{"hidden_act": "tanh_gelu", "qk_norm": false, "attn_scale": 0.125, "tie_word_embeddings": true, "init_std_qkv": 0.0288, "init_std_up": 0.0411, "optimizer": "soap_variant", "weight_decay": 0.0, "warmup_steps": 200, "schedule": "wsd", "doc_mask": false, "max_steps": 4415, "dataset": "wikipedia_en"}
Each number is 128 + 24 x the weight over its row's rms, rounded and kept within 0 to 255. Layers, rows and columns count from 0. Numbers have three digits each. The size before them is the row's rms in percent of the matrix's.

# layer 7 attention output (transposed), 448x448, rms 0.0357, rows 327-355, columns 336-447
088:138124146137136140169094119168112177095128127133128102130150183163125123151088120140143125089153126119194128080118147170149110135123161109135129114133162125104113112168124154173138130152153113136077153128126132118112129114140138136108140136149111125124127138147132126131148184080107117169138114181066119089103105188110107126093108143135
089:134153105109109098135108186136130152116139136134106173120152118101135098119113120086107077105081167163111114124082122137106128125080139137185157165121128082152130147132127133141151120093112105106140148114128152134076167123163128150138088098112123151163152184147119135097128120123103126089115105128158095107156122139165131158139093091101
089:114135094135108159139191122109136160082098160134111144148088098122092114105138137042123167115156125101152114133129092157127095121108123131144099143101093139128119133140136153171107124160116141151141132119152160112102116147113174158166176130135154101147163129111107145143168115114130082113126163147161127115105139117086077148104099105062
088:075157087119131158157091100122118156121112145151093072147113085105135098135119136120140096112119132160080114131120133108117117147136125113117120136142141151125134160121130086137138131168124142099121083129115128130147143133117138135157125175117126145117110145160129121199138124117107131157110102088126142145122100120141079158128123147126
092:093134094114169155130141102137139149153144136176111157100133159180122122150145115137121160152139164159104126130115119126138184116102126148111114083154129122166106086083135128127154154143148147119130109148183113122124141151115113131134136133087127129142104140166111122171103138169119146148145120130129100140145080127183106147128100118098
090:145110147132142133096116114127110127168150104128146160129119132137131100116089128155134085150119136120142075130135152115106173122138168102078112115114164156180134108136089127114117132172112142142200157091133210144143091103122120123139116166114100122155116121121122111096127122147123191125162121162131143087116132139087105141112056132130
088:121132162127105138132095147133100131138121141129133112132142062152114149134120117117141132089123150100139164144096114119148123127113090145147149116109146137099148141110133139143116164147104165142125103150105150133087148137154088135164155108116129135113161150119152134112143100134144135096095154119126122148085163110126120125136127137120
092:168138151135129149091119127172113155157118092128143104131128110123130167156079164115164149088068135147152146122091121143143098103147138176081171125130128105144109099093110092108097092115146112107147121114134134135133139128140137129150141108115142145099111146120153160160179117156146154146070148118154120166118126105136141134125132155121
088:108114160088125149183163088125158128103119096105097137153118117145123130109097171126088149157091122150154120160133106104106158106120134099141137124112144062101130153164136122118129076136138128150129132148146151180097166120156099128130109127123116087131154087140095092137152130136176148120162164149156169081126110136096109134147142147131
088:107136138135110156155114095137100172092125111130092120163103134167122094135104075115098120124140122146141065145122179133121109116157156082163146123180131156117099139099140122133138128151149119115137105122122137109166140137113137123122098155119149137151163149089108102107113114127120130074126107154112102163148115124117098129094127121124
084:123088139127136137155111097156141110140110127097092122117153157173125078131114204106134084143123159119124112092115141143123117160142127155196146128099141116119141087127132149089077137151101144115135122109084130147162110104148176137167096127133097113123104136149155112158139115098124125091102094136133098120122106111180160128145141130107
087:084145144088135092134097135127053141143152110120109102118159122154142126118129091120151152109151148148147158108131132135105132121132146084158125136108086162115142156160194151140183139113166148161104143171112134104150105109113145110135133143164113156138127101098123118119121199082126119145128124152148187103101091089142145099134153137092
088:149137150076111124150091160147102105119124175098134166134122168134170118124105150129148084117104112133123097121121105147134147125101115115113150134127104166119127092129123153135136104086129123153132138144113110125156163117107072132125082164113116133137161123117132109109077127140134177134129131143076127102135142131095142134134116161119
090:126126152075101149112156106096119122132148158140138125115117161114119144167079137083128114133084125168156135100112112145092158153127123135108128143136126144168150158154160137143138107115110103129102139109155143161146134120123129160093173151110128109127124171153123136144125131108177146127129101144130108131105136127131126128088064119116
087:136182175115137128139090125128102087155120167129151127117142132124140144152146121148146144152100149149097117126154161139132163118163083143152143114088093122140109178130100166113102102113122145145127108136082131136146053121098127157121130126102127200127094115127150149075114126150155119081080101138115141163104156134139108145182115143121
086:135084136129161092119126119138111132193149104133124116126145157110130133099144133156138113081131155072139105137135195144102097143129156163142109163126150097143113117149137080124077119094091129096125125130117156148067113137163185144147075126100100092126139119113137105101161095069094156136103152132141096083121124142154115125106158135150
090:166173102153114090116127130172165163148140135163132098178119142111148154130087112137138114121105129112105124128106096109123155125101103170129152143198156130118155153097122138120060106106126143172144145145109136147140138143164099102139135136154141104126134128095074125134082114132121138153132147123124087132189122140160134159121158156110
086:090098114128103094084118150121102100139116158120125120139087099137139121103169146101107125104129093190141163104129135123158126125117179079079116134123151141110111166124127106123170103127095177149149109133138145107125099146153128120158155144131123119122131160146143123120132125144121113144127135152128098105130162114134155122133165167110
087:135117169145128153133141169118093126135155104160140116169112115135135154109104151153136133144120115170121130149133148099136091110140099118101085145092142085151120111135124128114137182095149140154134094114104071098116109158135121097114077110131147160136115097131101135108163182142095106137098157182143121157119110182120144122131130128153
086:112122110121151136142136179096089168121121159097163099131142143138132139144136122130119091127116101115095125130135147117150118183127105146131137133144155124120111108102123099123115114109115153111166131133143115168055132100106150153147106098122124071119128178129151129096106126095115126138128150141155132145130131095145108129117102117178
086:162110151154159101138157111129111106178124130139157083105102121136118146085148160175116144149128125120126131131163125113113184134153106136143145141115157128147105123087140133155137117114115174137138104166096137145154119090125156166131079088130103113117159149156103122111138111147134149102150140127121131112115156172095146155122148145142
090:137120127131104124111142099156128118150178064094112154154104121159152141110117151117142120181116170096095118129146095098121127104122155122146140171150096106115105148108112116140101150096077114110179163119115099179164126174142121068140133133078111134126113147125153111123127123147158164176131121108109105117119108116135118092150108122161
082:082149141132146139131163142132119119113135106132143147136108150156111146086149147148111108154117086125163104108153140131147122111102169154146141090159133117146116145083171160130154131097098098120128118111169080181117113149103110111173129131154112128146083137132162145124157098133123099135102155142126175089138164132151111126114120149120
090:113125160114118104165099128100106177084154135092155159096081121104110135122097121105105163109145124146115162153111123138167082150087165125150096108117084118129112129114151144125129143126138117117145102159132121142134118097133154127127151135127115133140152121133117082143128141112145121093145177137106102099132125097084140077145170109133
090:150158100141123101159136170141111116147128154146135114109125136157144123119114140164086167126125093093122168131108099117136131172107143153095141132097121105125129125152122139121138120110150097165118111145149121115157145105135102140088156122171160146108124163134122123153131109144107139103153145130140131110167078118148128161117133147139
089:114125103124116198139150102110162122151101143130148137090095130083125148109127106148090092132161158119153136134116112156147127125123148090099170118119149108094123166138108142098132147136128150167140143135109155100161098125094133138124100145126171149136140078116111155110146155164149153104117148105133143183165129183140088086159152145086
092:107108170106142131139118132081155124140094118139129135123108162116171115119158105117128126151161088144120171163153134151111114148088136095119098088107090121123095152118148122144127125098082153185126125122166157085140197080139078119140132120150100133171151113147103125110144109104115116135149102168120095104116100152123141118133134158116
089:095190088138162115120051149095141084146128111129115147124096124158116099154101114084149127155130128121132125129136122133117177147142112150152097160149139108120133152103139101123135123134126147164132140093161086141129148096133143087167163135079111157125085111155110139095128147092158147159150122149091129128085116132117127117085149117084
086:131092110123126123138156131155106106092147130182170057144163184095096121141142117131107132145103166128121133108115125171114104154119143138101139184133136162157107106146149144096100111147157129089114145122147102081140117151089159111136136128118114131135178142146079139145101104081126146144152156151144112130151161144156135137157129113129
# layer 7 attention value, 448x448, rms 0.0288, rows 328-356, columns 336-447
082:126124147151128158139106109163144108138126137112156083142138152146177145165111076146124162130188140127104151130211154133121145150186086143096117117127157128144082127123118132112135124140122146137144122162148143116152151121140138130129159145152110160114078080132153123134132095137192118141155191123104154185137139086109127125134136133157
081:157113155134178097174095124137153138196122118097117101096148128165147132136142148175109126123114123144111138107165169111139141147169106154139120101157142119120108173130106117083119122123106114163128129144100091153151145122118180096109088081111107141101108162131141150117134141130107133120122097152099125109162144133140126123156131156132
081:139134126117087092145144140143102101083144120123117187101139137109081115148148093118093102123136125155155157084156106143137135103103122130121119139122131118082103122106105163113081128106116125164125145141150095097118102103161150074107139085134110093137132107138117138082136099125144149124179141123096126132147107134121165129142106105149
084:148134130126096127139166187121113129118122140121128130151140119101103127121124130088144096121155108068138148140124119113139087125184144150103147156100176136063184155137162120104117135095159098106126143127093136144133138094108105109106117164144092142106112122122208129103122150114119120124113107114129158138135176176086148131149171134119
084:114107120089178104171152139118135087126112131156112109165129138129130136150161150107139137161121115124093141129098103142128054121124095103152173155121101122081200087125132118146132128097143096120067110141113087109107136135111093159133119101139107127128174166139142155153119143132161088114092135127143116136129099102142118149129198135105
081:096090121152102147105089110115159121132150124107126159106153164137128144138126103111110135139134116129086102091159100164133119162125124134164131119143113104152111128122078116152138114110147104132142140146115121131135126133134136138063095139114088142155119116130111123153094148122115142096168126099123157110192128105121128160128100107129
085:088116131093140127139127133069163131149104147126154184133141164128091106060131087109132113164172126077095165116131122160112139152127129114154113141115124130098135133130148128150157100116112145133096156115093092098140123147081135139123121118117144105143100116130150088081091121093148113099159082143166150122132152176102065121126117122107
078:099105129142111103099117129150120160092110122144152124117110095159138089163142114126178112117143143118103146099139114137118090151135175157124098107119067184124163126140136136129118171131140155125129116143141147122144140146143159085146148148144153150103129157145162175078109155113103118098095105141057093161150139096131140164121125133082
078:107160092155127119111137129101135125129142170133142104082136104100185127141130115143141144120130137107136185111164107090132155092112139108124130149139081130108135111170085104119104087133105128166113110150147118147108105114153102106163131109153149118134111078168124165140160122166126118153092141142143127111128148160146165132156101125104
075:128119134116127118132150168159153166088148069157137138125102114098134183113142105144138154144112138126139130156094168102141147131099127152114081130151144125164087143119118081160164144129138112097140158118128121124080142164141081106131162154125112126114171126125071122079120135153165101171149116123143108133140159101103096089149114112136
080:168093133132112146130135110141158121125092119135148124103088114098146154131123186115112106139069113104103115160126155125159124107130130133116128155114129111161109089108119114114077111125095147081173106123140149136113124125095112130137113162118153102142130157126088131167135089129104138099103073074124083114158166110143152151113115123137
083:128130093150118115145137106159176148115148116137108104111151111115138111135191132125082120145148130132133141147141171137105120125147169137145128136153148089144115178156144133127154159138139135124095104109151156133166089113125171134145172086136124110156104086145149130183119122105166068140139146099163150147092082099150153153127092102124
081:126098131173097085145121165169158154086123133127128126160118084148136087107182130159101156121170138085115151163136128134166116126150150131135103162096128115104115131103132122131086158165171150118122128133108154136162137097160106083147108148131159133145127135143123150089108124132110111120104161115135148101143115118144089093136174132137
080:146131101140122108123179109104138124147156115127093148138121138128160124107154122111098162134131104098149126133120097129082085119103160143093144177145154116146121116115091134129158113114085123140158123095161132122146183150138105123166144122162100084088155143143136130155112122118151106165120141083156103123131073132116146122079138127152
080:155157126109147115161097126085100133105116125135133147118115159124112114139095113153175105143121146137123145120132047092144121130158099161097145114113107093141140146160161167101158159141140138119137113143118126131186169116104106123120134165132156158126101131125074132101088152167138076117108084133099171152135129124112126146146125138129
081:096133134097137155127102115087097071103096143092152116106129116155122142114156192112140127120122122155120099136102109131117133127167125082126121115098169141153148105114157103109190143148176112104102131117129104114120161113111125132111138126125105156146110141144135121110128128116160146108115123172136155129072136072113102112173127135103
079:174156161115105141147110121142155139134151103149094147122161167121136121139132107127110122137119160106110103106092136113130088135118120118167138118160092188142130087104118113185092104142144090131126149146132094119186144100120123110097097102100122095174149097070112144149151128121115158154143100151117153142109114128142155128160109127147
082:161170071118171134108122108165150087141132143079097114122154138140081082117146075119160114091118096149154127143116125154090127153094182128145161098094143130130144129131121102125145101133099127111133131119152110136112113131149113164133126103159152155109139143101142126118136107142135161106135112112144119123156119102134088140136153135072
079:151131134116138157141107101146118101109139115123074158138129114075124110111100113122170131141112140172123131131128124142073130070106122122164111118108132118088117104127151158132097117151125105136096135123108120117165119150142074131073148137133101160145145088119129127099118125107115095109155115151085154133112065116104101124135157138140
074:082139106100160129096129115112142143113136109128118162166144129138165145163128108095134105128096063135139154172088065101116094135126138122128137115139113137128154109130138103110145125107137128109100186089123154145123178107118109159147131171109165140128121131104157140145118132124128088087126115108140127118141091088131094145129107076125
082:108122176145126153132140124130128154110084145131118102108144165112140104170189146120094131140110097121182095141129135158158136122115134112113105132094167141138152079175139142118130098159170149144085122146138154073072121092121111159139119137177184144125122118122130160131126144146130082123122113120149129114112139133124167119103121108117
079:164113088150124115121073113111128160142122123133127098131154127136130103140109088158130145130155109138113119154118105123099144100163110078111101147106160144102169142128138111154095118160107161115080127135131144113116153116148156156132114118154194091120136123134135094152136170139089181128147105117123088151114088128150124148164149127169
086:143134119138119143091151128112132125144120120181125111169159134127173123119133152141114135151126115080145114094120130130102130100171118132105158109159112139151102117133117153148078129145129122124138136135115174121163116105083134143172081102089128145122113168110110167106127137159080133119156101098138125159137103130125130134098101132132
081:077090125106136139103120148161159129116113106158152157158167122112136134120117117093117120144124129137108115112144158129129112079164135094165148131125143154133115133059156072118101146130115100105132103121176110151159154109122159140123096198107066169133128133116147162101177107134108151122120144120148139120124142127124106147137127127118
082:162122151146111090087123128120133133113105105112088130128133128183125101171147157095160127115132111146156118096121126104124108139118110130158102136188126166173166091156109107139144150173119142133132184075132127146146168126142123113162157090097154112139111150129141142145104146116144128180102147177093116078087161113145132134102092111156
087:118102139154154109129148120202154127124137123116124132136139156130127146142090156099156170100117166097115102077126118130149131103151131121138138155147151135140157133156133123145104114137141115113158125143118110145171101149118181108129101175106115128104122130144152136132127181160124144086159129097148154133116102139182090140161162135129
080:151085173141145162129160108160120144114141138131097132116087161139138132139140146132122117107119122082124077141102113127135115178125150085120155137113112148142173093164128133126114117137080125127128121149128190087154068165121124152100127142130124103084154139126127155127118111124133098080140141112175138138149100138129125132127140127124
080:159104122154126148139147120104148153178117148140156150131101117148141147113106165123138132120128115064158143146122129092177159114162099122165173133112131119121135140147095135134152176093128117184126157100100112187164179099134144120113136121097120122144117120125170133118145137159152070108083134126137161134107142150104141116094092101169
078:155141123175118112149099136147105126081126143141081151119151140096081142125106146099095110104176112123114161109120138130146124133124131109131158094118144113130131101070123092120121103112088138087102140130118141127133108139103132121132145110158141134096106130151145132124159110139147135139113130145145122104131146060104126159136199145117